python train.py --n_layer=14 --d_model=128 --n_head=4 --n_kv_head=4 --head_dim=32 --d_mlp=320 --vocab_size=4096 --activation="swiglu" --norm="rmsnorm" --norm_place="pre" --norm_eps=1e-05 --positions="rope" --rope_base=10000.0 --rope_fraction=1.0 --qk_norm=false --attn_scale=0.177 --bias="none" --tie_embeddings=false --parallel_block=false --init="uniform" --init_std_qkv=0.0442 --init_std_o=0.0 --init_std_up=0.0442 --init_std_down=0.0 --optimizer="muon_variant" --lr=0.00729 --weight_decay=0.05 --lr_head=0.00551 --grad_clip=1.0 --warmup_steps=200 --schedule="wsd" --decay_fraction=1.0 --decay_shape="linear" --final_lr_fraction=0.1 --batch_tokens=[8192, 16384, 32768] --seq_len=512 --doc_mask=true --train_tokens=116200000 --steps=6377 --dataset="wikipedia_en"
Each number is 500 + 40 x the weight over its row's rms, rounded and kept within 0 to 999. Layers, rows and columns count from 0. Numbers have three digits each. The size before them is the row's rms in percent of the matrix's.

# layer 3 MLP down (transposed), 320x128, rms 0.0354, rows 96-132, columns 0-127
096:471556485553484527534490577428470478513439420477507449517492454527506546513478489504497538458465513554470506539501466429537488560567502522484491531473479514500529510510495456487547522557484532481547546461491571541483487486479458505555546542529475526489485477543591551535448401507521547483567506480439471473442429506434461531509479487529546446456477545624481521542404525458496534515464
099:411484496518508471429492592501475488556507499439486461418511504535509520457550462536454528502519487540507488564489464424483438535436541482505514434602511464518572454510505542462480492500458468541476526492493507546443514509466500489520536566514418524474535569435504530504524471499512469508500464518551490424520475429500399539558490557463452557485490457516582510495546487427524497534495
093:597496488501520497498541537463475456479440570538572475495519499551549528456462490453473524514453509451465437570457486500519510491484501507562539482550435451436607474576517520478476487476509501481520412496497553524482491456519520531548547535562509569444462460473547566434483557502506585467478559548492507495419484464529476550503520504543451508523578528482455520498505538545505524467548
111:564470459540499497543492422539582508546486510529507498469563520508522465488482506463459531481519503462432463454461469493418440492502462495550461547493479548561449474528449524505538434514498457555522474472406499436426566469476513499512481455506490507564546526441496450509589537543500464576473482505521528515570570490572469493505517455481458519474564401487448533553510543520539525516493
096:513496513477517502525534475482441571556499459515497543500420416440519428462525453445526441502445476501504536495472517510487449439509478509481538494484530430484443502569514533496448407503494529551491475458444485554506514379499535503551517469524506551531528520467541550536467544434553423541574485478505547475489476452474451513535467488468560573514512439501438498514501491539550542470432
100:544532407455506507560533523585415550480540449473525533476522465457527485460511471482512514493505492500503472483451494515485502495512442595522544485492418503457506514443526567490505473485523505464397523492510470515537495541499479465577431531508474511484444454432507530473440497526457518520381535494495542501439388571475537418440449493515502519508483470519443488500475533467488534534459
105:471510491491504546534457477559492533458423497466518472492507472482500446572489478457493549534490551480488503542542485543553472533527564513536544512493452418414567484484537577472535427540433514495469539489476511562524470541497453479447471565558486466539510448423480506512511482400540469464504487453478501563488628515553472575504507549542464491477469539504541488535490480539514512437457
105:560491517495517589463456463493546511469477463550499468503520501501525557493468419531495505535445432464537467493452522522524453516499430455411527493611517518582497544416506512497490504498489442463506562502496608467454529563495513475487506527459497497514561531463483473534504447484520439506531478543462490506474531446508463549587519547471502457562537480497445426460554459502569470481551
097:556519453460470473451512425621537551493574592512446536537473485525499461534547556498513486488548508553440470499424472503526522474497538556527539520548478438447509533476491506532505510471516501407566514397532499509493505530487521481430589415487493534496463476451494485458449546458472446486487508525460477501458522509582488529459497486515529512526504522517549449498413472444518472487517
100:499491570484499527499473496522541520490578505471471480492486496471495546490481497536536539471544522471447548438502489498467452590485452472507482465464518491528384438493479486497431455504548555564492521498567515482566565467458508494446531467430495455524485539522428468475520426543501548510424467476511567520620569497503496565494565521454481472442493554461470466499521500456505529570551
103:516503528510522510464483482471542570533520550472440560519514593539500479483401519510540507494528503505578497478533465494442562505515501445491511452536619567467471480542484528431607459502510528470510555491474549469421590523541542508580455497501518483538485445500542492525517495528517474442514533492450491495527413481513477559556479540522468537472496509494482493438436533531447542551510
095:494575496537478548599488465466518469507425498527477487529526523521532503503459450475510524499562465476495522529463557535479542475555482569528500622496621536521496498522520484486484518520545474558489531395418519496508505539506503559560503482503489558507451531495594523499541548506469529481501522502535576467544456537499538519527476573459489525523535456511444504448538494606513529457502
104:480496498517565517635440522472514583498458571499493504530401466528410456492508470523562526531516531466505514480443485444466533455466521436498498462424466472548522510503518570448516467439460550452507554432485505515479489480428482590522507480488433474530588537562495479525469473508514464512483523520501507554490520464481516523472478468509577486531459452572463530515495472556459513487481
091:490530497433436494496440504565438504449468426426559575421559500419500479446488525481548480553469494481469540499473483451524432486449483436482521550509465506485499474487413504520476517469490493453486454514556505545515453484559520438477489564478471477533484489479530504479537527442444397519514434520508504482499545468457418497509464391506485496489545449498535567489530531533511499482561
102:476532594540433505557457492497493484494465561515518486489478519511568472448508445449571488505540556488509533485492399402529565536502527479507523466511519527492477515447507524547539458514492517513466499587539490598489504446445437488490475553491435527499471571381491431517524579475561491489428512489531534500473534466449454546486495493502545523548526437471482472466505500478452527525502
103:482556526558469448519522535507521520501515561489514514576521471493512480473466493525514576472501494441448434446456449438487475488537506453472456503502398394468497470455517415535509502518455436517557526534457449518457486527442559492511538500604499419472512461564419488461490423502508487453505565521515502522493421547508463476539543558506526519523546447503539435525483487497505476510473
108:537509511518545462532543519448424483535490517532547497510470411507480513497440507521500470473474511488543499482483461551564502534519474520472466434564519471539492494495536563538533525561501575492485516535509549495477442521490473494508502503449484466570499576537447508543486520559540487569493468517512552511479564595516556528502467508532513505369503465524431523476499485541359588543516
099:510496538459524475500510512569517525552553473478611566477482506521502489460532462460531517503524513515416503471467517540501477467489517438558505505554510461469528448573457516473511554551453509508535509528540555543437466484528526466588456474492606520488490486515543481586537479483515517371457508539508565481444504490495452503395588547503531526500547495472536475477543508524475539542503
103:502501516494514515473451489476477498494551522405484520516537507526510484482487571535484518514471433505516529417469506490541419519530553486481533498500549506495470524504536514566404453488557497511481460586472570474482444504446498397418428484496491491443431451533461494529529478412494511531517486550536515495427485485459554445526448555520459487506397499492573535544477527552464513554481
102:481538479511506479501450586480516513456529502489470498455529557511512506449463477456411466593451488507462507450523460497443485540452516473470467438502537519512548557519430460470531475493484465492534531483498541431535596510517417469486496522584523419564536531459498467518576472462499507503557520452567480480474551470516552461543514459609479489455460522529514500478484501594515563520481
102:487536465518495433488443584499447432492462501527521449498510516509573567445417433481525560542454473541457605532499470510495462486552555491526607495466486464522454479467512580517587478542472508515449542480523458446568469522468506476465451479447486524526488494534536484471519484523513534549445510497554539492528467482482475553584509554511496523537503556462491477544559533490520574488471
096:496486526520516605420537462524539436460535536497503508510457490504543413530459495506493447550505588543509483485510553446504426482545495454527525511539504447570500505448525506499513598485480515570509520409513489470467484498514462489502508426478522504526487473509520527586477559505450498473503537533561448484509513511474538511615527495545496501559529587586544499477579530539482524485535
095:424492532479464581505554524518513476495543502451464521550471518423501537509510501437548505530502496481512550491462498560558505562467496515490490540495419427534471501520569463480544493571510566511500359481501553570455538446478496573473483500558462490542535462555553531517587517538536536527461414514504525463510496476527465514532536509497498555465526550492503488493514480515458419420516
094:462574457478510477459457437516491564465581578483500463536448481576546569510532552539418518477470549528468498558463454506504421519459467538491530475522501463447467469468541565544502477538516561488586463468502547539441508493455491520590525463502503497501498506518493493514535456527560456521441540488466525485537504492479484511477500430519471510495514480383543460573532443469443510531456
109:455516454470550560549463514481606549510506571530496515490535507594462488544485463461515542548487502438412531494561465517533499538525461509423574504496505423493547539483503478539462534519456498546478534496523494508596445444485514474476522524535513523499433547491500525465495497517552541407527461489486511535458565550452548499419569480466525532469540479480482552474447469473508574538479
107:553541559477532473496488454490512467552504484447490545516528558511497483465539475502412518463519494520438478490549531536590474544529535481545518507515508449501513451533481482490558461526518519469526430538543439521469541486482498510491485568505454529554498505439551516537514502484493542545526485497396445428498483539530478400541466456396479462482493514543569545400585496519427466513455
099:520561534586480500488516482460580510432518499478459453474506558501515537401528527420474532528502538523470518566508434477471533499531518505531443508514425510517469484484497446481475533589535523497564480393496525412427496435567485492498488435527600517487487538526504480457545449529481452496563460490470499503556498526529509577541513463484484504573521468498527432567500513491482520506498
104:537461484485577438470519525547520443476586459552539423493455531498510417517417485517493518523466513501521444473455529466509514514494509456488493448449399526511476477532509515490493514484574465553524464501505450485517522592490441456497458546495503487501553470524480535534529507397539522462457506560553443410492472430454458500561529449573528469542475508460542464499475524458464447521471
096:431491505480506528427492481478486519469516548464434511535560538548486530464473379534483466448478508505476513453547535490492562527496454529550472401485493465441489498461539446544396542457435450464493479501512533474478511506524587594544491479500487577434463500444457493546502509402511516499520554503471479487452516504422459529508443485510505499550535489476484461510442501544462518442505
101:489535503619442440470528479439546517475518529454439494441481507483536469538474503438529616539527533552497474493412425531497453488550464482523405575522503524460473519485488513576508541522521502471462528518460498450496466513470508447444473473463487514481550433519480482446487441553524469540475570537507523533474505492485542473524497562484525512526590570498485476446526491576537525489478
107:454495530486488498441501524472505535511531537508494528561517460597512548435467504483525445576576482516464470517471472515493521460477503425528527514561537479540462422530456468500478518439445543488456463521495543414477522437443463535510504532479526505441495535463485527553458436502508546537518532508548443490466479498576546602526436573446553493498495453507516543538483514537605466454475
090:416463577498531582441399497491440550477555493535499531529542430479509558460557486514499452467500504477510510525553446461500490513490523539573523440513475504514526466508542473510505515516451454528517450446464464443500469501502488503493481498513465541540499497532546517461483525479509445509511466439490567430553525561523480507501440522536529474481539401450611526529527510544557617506523
100:525515488482526536525540536477411481457459544437524502487556491483547537487521477467542519578457469526528388464562472458478531475553498554526516508435494454567515496465464421498513477584545473571440492557469473475499434467525486483423516507480522482516482572450465533537507465444476495489507518506578503499498427405516543495516457479485530561502518556496522579465502577489531538487545
093:421596521540456463502542531506419438505494546474480486467498478530522508494586523448482553492517532498434563533426459493500536484516513495527520490490531491521487503511474539511511541455498534496476462380531500535476428570512482488526498539536483498476552548474521516511528508465504467490490528506475550494508555493521493608495426421497516524562495485529460562424480503492540532479657
100:502429561514461529532461522484472473568533464444514533467462524497506494645448475516517538497511489518486570436539509490483524498563513552480468517551540469574532542517489465433544553479508583486441525497505545587497434503505480546457467502534418473524521503462529526484560517444489544467485470527512549470506502507480462462534491551527480594472522476466565547502554465462480455548423
100:478446563517517516476475492530465441582530438457500435471535485444450496444447496455529506490513521508458564503493545395528528524485496487495499565573543534516504424522504462429480399476466522472451450588548489467492509511519542568522480464510497475500426484458531500514543429495514515486456488557476522548472460393431539535570495477487559452471525494480449503515511434492469491509498
101:577502526442582460542560454499486524602467517534528530448474453456491511558530527516463487487519483470460462482510472509525444503484463509505550489558458502519522521543514427475471498514480519565567576419521488487490469444477553495481580589540479503475501605495441508547556523494522529532508529510571495479490438459536535430500532513516550513570498544494434537556560507545514465549510
# layer 3 MLP gate, 320x128, rms 0.104, rows 97-132, columns 0-127
097:537508467486408581487490485495562520491460434512568525537487491488581444507476515464540535514520564450500544472505527515499637489587497438567468526425492486490503507435531572574464563490466492517476487465510520517543483492526498494477480493458553456567494526506508479495511454510496515484512503503456479512439522541518612425457500474515558513530547554459487559498487495507453569570508
097:478513553496436495547590564598544589521572486503488482554476442459472489568567498506578500565478515435596521509522479519499477498472545495447509525474562474517443482486513522547495494408441519567565463483552521440551530521503468487512457500499477447501522541547463467546506439476540450499459458456477511516514459548523546493428487495486536515503482573496463467495538527569496507506490
113:497504460431446526483520551549436479494534540487505583522473522484457504490550487532527505554528601469469436535413508533476554494504545495485474430560523504504472487484496506487544467517496572526479582529521513467452496382513520524471529543555498429535519532508423525503567473584519568474516519473562487502590496510461524461507502460519540499525466529477460481501522523496455550404443
098:509458523511526535519498518461546507461476521496506473551435513542484473515481499477518522473478575473451494472489406537494499545504468514508449513507508527555520499457506431502494533538574441516497414472418541539447489582498466493493474534498529457513409493540471517518519446504474564559469478557572487466562553442427447378540506530488464548459531523480527474528482458471610551513495
099:519504456492503458462434485476465503529508455507566510499621487495483420496490542529592510448535566414574499540530491450583568507502548505432503504511502518547499417482496542512539513508504463514493509491551483451469486497458518448492427469552550466476546529473467554534505489523508559484441526499492483508480452463494474464419432435529466535519502496417461542515439551442556501457500
098:537468562502509460532551549557478503484540575573434469486453441490450524585554515544492478484570520490465551478524545519510446445498518491508487563531532589519522519534510523521503543451497471526510501394467474464466518603466471527494513454563509433470510594549487510501514429549460506519455566496523496492526431547541475499444515498522457494493537473534421495480512521464518582470500
103:509498528482513543492472561513526480535512471485530468530523510496531431497529467418454522477526558495458479468536463526571510473474508422508442503514507491479490534506496458498499471503507515510491500520570524556479556523646483502483478414530469530501476554540535487482383474471521506546542436533468479536494465501478594534494503529361531539495552516557444509507485574466479569568494
095:449480472505511567574492448596499433521505548504458487518482532593566486517447456435509485482543511544528507461462487468494576523453461458509591545467507538495505511509566486470464598467600524495562487530514503482530523450478527532527596548525548559512535450507436531495487485525491496461505551495456545565478501451561480440519480446531504519490562462519503503511487464570538477492475
100:504489526489505536518524481543525499486514498479535522498549486531507505521505512421463479454588489484531513500514515515515447544488460481470596459405479532514457544532540521493466445494502488548445568420504554502485456463473473570519462477517554481589516554439510440496499500511489490544364440476451519493524506428498496464527579444445426487575436484480479474394501488490534506493490
108:453497522522569527419530489480524538491526477507495570394469504549497474430403470512502580535503502492476478514550456456450503489506559473507428454470561557508513479493500490489577545557458483525491450499503424573471475450382512549527439535530445515530458548523485495491433471516463497481457436472484515482499455460497446481490520445480493542563504529523564467518540497546438521524500
092:490446488516523505538548579411517516442490511502522518487564473481465486562455510518531479411503464432571512446455504458449528551482448461558526449532508488590506476416536534521513581465463557513566538542492543411448481507487415534494534515461467570557531495486528458527488516540522526561499505571529521467591532489510449526499520507498441482488536444503499457490472457514515515511474
101:468532476463508498546502499513549505563441486521545473555583588503563463498480490451544547527540576458417499502503582515538445507522483448515500463552529490482546495489528475530480560470453478512508554463491468488537458477474413465515467526547490481468544469497510502502558526522463471519550455458520460481519482537523477553519445442587436450512522551495447488526575514416541609535529
095:534513475597491433484538525526488534486471491485494575510490545491461537437496468514480464525516491462535511485474535489477508457414541406519544560534428493557490522480545546497446449412499525516432559536517561553456453504544516443489486581491475527487496516448559571482526523390496469463503446496493559502480483495471524426509441423477502540515490439513465474534499510449500539506571
101:574478511519494472499543493528466493488507476515580444434496522490543450483504571572430540467484532561558457541469569521515544469442507517442493515554513473518503512490424433519532524544515569459509517578487504485533523455460455506509505553437435510433536540508479484445494468457397547497488463474440522516538501505503517442446511540476493417518502484511408575552526489508527493467426
106:466536597525440533538533550429507511509520521494479403564549543496516523496489423488444522486451497467493508489554525463456483505450529480477402441462482485482555527435497410518511514469496441462531526527463507476396455560475551506451549534571500497540478531493482527463512543418452534436533534573517492540501460500523506443483528513487503567510524433519483435512467508513516556469519
108:528491537505500431487446448478508564476470483518499470510511494453445507505576433551583544562517428508548444512537568501513483490424498468518495519415500630509467537499492470522497471502514486474534512443542457524501519606494489432559518499485543479513507511550568479430458477478514536477482509465452546520459455552524499430410478502549420505488485482480518514531511529481526530497587
105:567517463489504501518559446465485518577482425473528552473567513513527477460547473490546470540541546483398483445452501525499461557513502446547487471561542478464505467519531538468495478496507517468538482501490547493433435526509450508549508457558561534489510477515437445506482451515555524498530429443536551471522512499510533540478540537474494523452563551527462418464602513420513552514416
100:399550519529485444555520467491543573499510460479479514498532558571605494502485600537511463489517501479527478538519500476528472575448469456499530459447552563540447523525497510449490452550551528500481481492527483459526506529460478435493545502595578537481433554491529536513522492477512468486511520562477532506560512481473497489624458526524464552542515527481497542590504473543487540515493
101:491478519487599506577485538535461501495414442436526502527567489450489484494542587462461531567455469498534531507504484525550524554519560513505453486506519441520548532486464477552553424511537497458516505556423538518472541478512489464527502563570489457483533516473464539486503458487524490408426442481397531527481520534500486466480520445525503526492481477422519458528553586464476466454519
108:476510469508558456492446455542507425498483489578549563440549479506525466459486545483518592505513517432473512553513535541492503482495472455541606545473497566487571429442491519527489513467468481531496539436606501492497448465514471449504529466479506488470549487477535452508458520555532495485418438508486577501506522454538503522464483494543452479595473514413561512516532443479521511517461
093:532482504503422500486496475483537462478473505497525499611524517457471461501518514525445427511426549521483475423456479550530505416444512564481462582519540544458470495382582518446528448465461514537491474521477482506530473512527402522499543490495533471515508495542441486506499459435546510509549531512547476459534489526504488489576543486553478481525533469563485540399538449453479497554504
098:473444430519474496558495492498460503483455555423510451549472521440596436399520546490510476566467496512472490491496559550520517508474428513520536560495469461522529532411522513453511498454447526382520446446544430471506524448532530541568503499512485558507542509544498473520470506523475506561469456523510574522495500491499492504559501477508518487477461525449498599531436426488455498512512
094:475531488453454494530532458492489537544562494564480475470482529509483617526510525440479458459426531526426468552547512530534475470396468508507567505492444503494486573472517515474547537544496482537486437507520408501521420485501465491535487477448470507476436515444454559460505470485436543492546485478527455523494488459549530508546522466538510565480559482569456559505497501577456507587469
108:425512476472477496483478470522469470483529488481593489554452521547507428589537531515466530505474579502395523473504555511462517479461499494527542495475443420458547467451543446475403460586535493436566526496475558463481519484541503453552472503507498446564495483477518494448453562488516484517444451498536474580543445524495516560511522497519482428477514516584469479517444501465483510490482
108:564540548465514479479543468482517475524502547522503521510508479599483500504482533528440457544506509473508441468523548580489521540498522455530534510486504508473529507481463486595595482521505494541499413522519433489543529476497554444507472506584406557520436460422483511531437566557477545485455502459469451481474478504542508514467449493427535465537526524560544475431508541503419503489422
095:458478492522435448483522507458524498541558499473565490493460541543500558431550481516551466524509499466496428488549539496514503487532437521539476491505478557423512549492519542512419603509504528463531470467526446513514464412580462482478533439561504525511483519468516505538475515515517473432537503590505593501455531525518529506540561497515450555428446465577483506603506448496478500534502
099:480516440542393557595546544485449533534502548417477547504489552502491486489537544503456461398518556532472446528514497488458482539504517511500566571523518457488457460474478533533499457523503515528479516531444496492406485487513530491534530454591598515483492577501562511438501486498525536465484459503539465580554523465567532421541511508510509449492516514513447455488518525512558515491478
095:406519511554466526577572469460438464543470504542471464513508492518491467537513510510509424504551484565494546500559548494481489555562603568479553549531560462486508463508489482498528471517452488510546456491494425525475534470453494448468519519533498535508544498502436532505546462522520476445494522579415492435541548498535524460497516582508474492520445427504422466521505450445443519444517
099:450512583506436520561478498484547478535422505498462425514536495531521516448570545533528477497530515507509538593519559478462476565490553427477424501547516473509458454508585491486504501448459517474540420472534532549515488558522474546423491444482525494542402529542558465510449473437448430545485509486557502489526474471472490509459455497506470533527488533441583546516519490509518519543525
103:521472599468461474504510435549458416445421526466456505450544498544450534570462507506503479500450442472511469488449487509497463563485553523461520457505519506491447532487445487469489499509510489532541514442563509483508502519402497584450474570419475497477484500482550474404490505486505499480582539520513472461505437574590480516525491480539517511483521521587504503484420472472446507452478
091:466557513537512452509551554549506556508501468539527464481469517505494430509500507498467544509529546408480500473443538494601535505548581534505448562482425458473543484477497536561467449509509533508537452436502479569538584457477480501481491504480531415517524490346413541496524523530493513494462478544492523533507507496443457472561557543437528485515494496548460509511489527472482447486514
113:572547475532471468532518525525453442418452569455495532475512533530531454535527477492484481579453529513471568485495506502497520509527504538585498526516481496482483471518467384489509478494528515558469496576507515450428462479507501558459475520494472552523455551491499568460474530507481499494518495504563428561482464457590557469546533529459594516492618485495524569511430540525528521517487
092:508498533563530542517477517485479477491426489524436520502438443496523541535424566456531470528520478473496510433528461468515516518456450586459519472543487487559418529519494516558482531493485478486504466510490534433476520477479416486499541535482466481471493449465498508476476504467560526471454546463510578486495575570569542440523498531373454485533493502507539399565472480471565473435503
095:547497540543471495496569579469495512447548499435494487480518458507506523590419565543488499519430577475509502539510456508528569506553447486553542506429555517488500517488461523469495515535515438498530358512551566549516532532537536503546457494416524523464468459448413502499502496502564502552522512498505541459463486461541417523519488495503477518517557540480480480484521539429544517514472
100:485467524533449434472520520514485448500564480496506449501465546521446485531498439458519474475511465432498587536494474437528454514436505491524521503501472424511499525498494518477478443467518563505534477582512469474402568487508541526557504464494436457482491464449511484499502525474388565534496471539461505553461514424463513567486425446485549475542523427461477477474538551500550568539425
099:521502553492545490536521456513533460558498504479499496498428431466498527456560554484546504468566490450448503455478552485520529521496471511539502466466496550495493475503522539536432496495519534568549655393542508492580491470437436446491560552535487481491523512420459501517484538568499558565438466537525514489512529499450570512512470508490521454471472484492513477459554424488445500510532
# layer 3 MLP up, 320x128, rms 0.102, rows 97-132, columns 0-127
099:474441525487555461534478482502529484515516499477485531471516546511493482501523539516458494486528513467513432490459524507474502600511555539527440550487529540480559515424504531491474462455481489473494507507455590512519557523481480573539548511525506507514481512569488487557485556447569506507556509481446431614528484517449447478566461474494471441521512592543387522569493443545516487482403
092:559486447549554485474401488423464460529428459570521555465510521486537494421459518449478497448534486510411553483486550495475470501528517496595458465439525471466566509454418482425485592485569516473526472485502472499486548481514507525522574537465569538500515458472530534467452482574488497516557494500536563487481539530524488514485511540491511490508519491455446494433499542459486546535553
110:534495484470466536437485534465439510524496591478418526519509514553434483512505438526541505512522503479492464526445495466515525439473487563464533529547513514483504622512463489563501427556501515518455544520501454412461528465537513524545475534496493412533512547511498517434540509532525593462535516488547599486516571554485511474537570484575508484577461534505511537484464495476518443464496
093:581531621457570530514493517542379547554482450475429536554548481573487505532520490517477556531487468535497468581504503464541490487515526491551468523538467503510590511437539479465504416460505519523502547510461558458432456498544531518486476469510472562532564481522477469509444535465526506523512535454468493512489528459502584514460495495513499453565482506514507527516503502451418486434539
099:475480491460459551571545515534543518472485507520511478530506440491474559485530492506440444606524493556419485506499505528498470503457421506580482476489482482494511464449487521545510476554541512569464509502496543549597430502545429516491566504491449470535482510535527480482454519483493501561446570481539585557482543473474562536572523513376537535469433475525494482541500469509542508518467
105:531539517449475475576488510444502542521491551519498483450483564481473519561478537503563573483465469493490531480505527543506469501560433519499443510581543563560453453568511470472532604445554501524543533453492511504459465543411517504518575518427478447518541569486510480522524529504506455510457520478475495465514421525488477459481488481571476413549491550524470426462476523464484508488581
105:516507479529527565481491526558527502531538539470435520503515577504522474530543354472426510549510503481531457460461494484564467506523456538440521536471458472557494584486510554471418476476500411506530527550449542449462477565491511489571511502485516484498518485523529490591557439531492439468444470479482423535503487493479559519562475490473475405470489482489450479518483457499496453541493
098:501493490473478556511530489548524442391541564526433487398545558544486438551432531521561494518523478555530520453526449450439499538476519437467497509489472513503467514540529479541556547530567447519504514499489563511520497483508481461482541506543464492521456462528546545479499508442463466486546567532465506514543462504529544488519432478460517508522529538488507528547491457625501453397447
093:550474532500510545502524477447487548500552399489470458472552475479482511501512567492524471418544512545528515497569494487509528579464494518517489456463463531481524505492539590419499482473437564598540506443558469532523484540492439499474453403522491519531513545419511467522433480517488454578479521475448517464452515565519521543492528507521502477475429576527477507507464407507451521476515
101:471526503527507522470531513457547487478543488379543554462430514566472484466491474524499498571523565518471508521488463454546510439535569517562431537495462473555535507425543519492552535472511470479483539556557406507488474470432492487517543551510446476491490598541492466521489519485386495479436446537503493489526427524521440482485523534491527512488443518473513520497586514524472499569528
090:498546560501557464530470375556541481546448520503495473503445509542481524474511512400515557516587499520488504561511505525483430490471510462456483539515476517455523513558513510458442480579576500510462456569478425578514491535542554537509513527499427457519428472462557564488489513525488444488486493471504507468396472434488565499481540469552537563528549527497530518489517528515494476478498
115:557548500512574471532467508502473583440499528387420570464409512446521488492462527506502566502551491484522533469460541491512466472534484494504484538475498483556598482444466482497497463419488489503567489532507528429475470542486509527555522549454502497501523533464548435561511455449516550475528500508460476561505466445411484559522438442446456491528474515532507521509487464530545444496452
089:488536518476526529491443527465537575564489491484497492476485517569573547593472522496542491480534457409531455502445496483534517513568441525503439469495521446454516510532506485555546520547527460531441462505445531483524509506545486438527544412518465474467557554505426475575472459452530500544496518553476500474496489535500456520520524603465559477439469505471496536563518456523494422507414
098:525514475487433510522502426510542545570500558493514472527488499550437477516489461436523512524564428501435454445542528521432537542529553475495474495520430460537546436498518499429501487502541426489490541445460499472441490462475536444523451502488499495496458483539553452513527533485552387590496444556500488428447486591510515523523537442523529541527509514504475473480524457449516479585504
097:441459562503433487513532554487539562467479535494548490562455486516447514478480534507509460496546431408512474444508484452492469504499516466450418403452446461386481456543453469493444483469514498442547459535512516466491512505479516565538513542564563536532454537468506465502497485516449474530582488511534586503456539474497494484485494512468495537491502451461475500509520572453483531411566
106:441550475441500520492461560566497503506491501500435454547564492512525473475486479520473532560582527509498564558542535503467486521508528508569538473426451456549471499478483494467495516432548461451631497491526474483517498505509490503496542553498573531447468497516481490442547516437474484425492509477467478504573420472514458472555498475518525531609497532429559534538455548512508440526551
100:559520518493474555527546544477464470538512502542542540472504612529444478533500433452486505492493503489477548531540554426535492557490511455554571473492532464523519581506540491514487532477456524495470480486519480515447473592540485543568482463557438470474448501518426481565533481548523530476523487470558464527487552473476544493478548539408517509465508502443540380528566494448548546498516
109:536477539513471522455475511467517525543513542497512517499445569452409530501451558568528441457454563500508535480462462567518536526504510537488478505469578552553540455472488519538516486495514477529440486513440555504475498450457508490431515488494516587482491477572451522579501547470518542555484538496523405474439502407536599517460485486563510522509515423505485465494546526468588521514487
105:499455541537470521487508485498504464532418521455498513577496491480529495549553495524569493479505488487528533466545561505496505487473456514432523499504476538469481433488603544444511544459474513500433501455491542468542413546486508541493528500471534569479490524554412493517467497477535475438435515446550475504456490502469491555510493589466541563372510560473498465442418439509554492461481
099:483528473473574535498488462521588479529521478542525504517539529434469440513480548496513487461537466458519556446492442532612516471484487528447493520530505583447521515500563573502574513487425467510470498542500469488574462490517485456581508480499524451482486448486479545508453404516532573408466457452495528484461453477479441499455534436478502520508404475498506500535567493473518536505463
091:544482457486487530434465471484495451451493529511564518528562470561555472539433477518447421484454520506457517402504453502519477408477519536517442531486557518477450419428498515540569435423465488500475491530494502545479485573526471524510441453470522454546503501492480545464492450466582510520475515489525575525552481512506497469398529525484504536517510435537484506458475496462519489584448
094:531517556525531481461520472517532504488422489507522476498476503503509507488456546480545453472543477427524480559516513540531441558552481483493551453523565529481517508515508466579425490451487555489418514505463509469485538479531465517450489528391479504432487449489497539516527449514417416524500534468547424556493522552441498434481457506529478544459508464467496598556502528432552415491535
103:450478486514457489557504439464508529415466516528479500506428454517402522449523560516473459499497507474457500476471543534478408515470416495475550592493473525504538484505561526428511524551536481492459498447582510494576482525533473475524553447523611478473479498466444463539526479521486569479477513522517568507475432493435495493524433474500482549455422487517536512495535441546449484483495
109:505527496475529535436498560547471537475469462413507516466428395469484476532509472463517505460535420470536463473455521465460462453504574590509443476492505469471458593520521547546540525505535410534447520436486506535502502519487560526531498484521507491514536465475501543555594459488509445516489532510514481483529433490453535453572485563474520484567525565513529424478562518524497478474467
105:475477503511467544556449448441527529513480488564596525481531526476511460519437528489466512493501408583520469589496485481517526489495538547481509453533546436540505482497489474434505533496502545455508535550530480518477418538499482565465500502529499435437471528527531515541486495451549460423546501474525543506548563526455488457433557498511488508554505431504482479532550476466560531546633
093:480563439484463544480521546515541518446437427508537445496481506544493518411485553463508526518552510477415477586525537484470465493501468484505496486525532508485449542554505424513458519565544550516517494550621493465482516453558479486459519520467590505455472485468548527437518445504510495500519489535483533428522503496530506527603456516522438528556457415499512513488519488477470460565560
105:482457489512448529514607579491506533569611443466535511512487533427490481505468480567462455514459468455494542467493518549538548472493492440523486487462535422450588501460493472432460459478536471441543493488480524489578462522542497441487516444494487485445516508541490437490442524474588515428498516441513510457542481491518445476513466438534503521598497506468539548466536511485527515523514
100:467510519442511495430495472467451466541429479473479514513486562525591511420513430584510460504518540537436480519487537532537500494542447514509473488527502470461429472493544513576511545503469489534542484479386472489470472479488587516431500526521533487485513515525446485574513510505472572546459511516521444541479572436459498449506521516481447610552518446419504457487498532474488499458477
103:474408548555414505463547590424594556484446517469454514519517501490532510515471525465458455461530534472515514488510466487449492512560491466492490522496498514509473499567569588423497499438475478466571425534512524455527485489521475491495513551508520517468494515488511478488515529501487462574563504463507491574553479456466424500512437531499473560463537504544556536519473566573561548551459
102:517573482492445474523468532519465514490481475563513555426513502467505442472513471468439531460477576588474549482543486496475535495402451507525490471507474548507566536519562420480549514617578502490490472535503472507446551569575547421471549449514416534482526504493466476433533524496471479531505521551471547514501504518461506454514553506514423530504530517516471477470549542474504534535542
094:563425494510489454533457474502521561471452595582482462501463451533443498529491488521540461483594561503485497501505544488473506521496524560548475564486458439571482486561476496493396506463464491489461443454489468453487526425510503483533550457497495510581521509531513452441603501493502545584433468486532563517482529522503496477532470494505489531552505512515517453538462416517531547447484
107:477497469438473499471571540463503506564574465472510518467497517515465503526494468560446469414551525485436459583434481533485438506448473441434480474467508482462513575483497574495499470490540543460554450520440506520516542499540476516530483509469540492492465553531536489607476470423526540447512516415440485541531492607460477509511461487499536555445508443540454471506528534497484512551469
088:419576511539543476545445491516481501511454521534493530526529483543499499477467443420577579557422519587505522532454441503520484493535542457464506503513548517538499515527542526461550559521528487518582483529578414492449487538501472505516525515489457527476470482521484503435492413457467468477473561540432529581463514555531516513537487449455471587514504473521483531492477490570510541472567
092:511531520488485479448523528457425525518513518524407526456477452498567543520366505507462505497416537553532456602570454508523502476512546466499560543488540463455498502509522563492464445601514482467559483531524526545505459600506547525509462469452498456497512540533484523539527555560504502529550507529492511468494494494529451539524394511478585469530542483493497517494519514497475549539483
099:400480479471469504491509497591486446513540474509508497493482508516488520542482402449448547544490507485484558542419491489498467451476437534510481513556487441518541513536515448435482497537471533530479449595530477423475465567538538498535497524511471485494427477507476453475513464513454576579503496451508583511470462421499495532480433487532523558500514426466502519508496474529451472518386
099:470471503587449489471518549507524508532532476517537480529524514553486530518491534468475518458470556504547478466476541510434529492481507480453464526615398463534514520512562490495498510537438488435505481553512532589509507501472544532452455466522520536500510516516454451453483538468520380515536551574550520409495469488511471504414532564494474571541531515473497498534553538393469514485512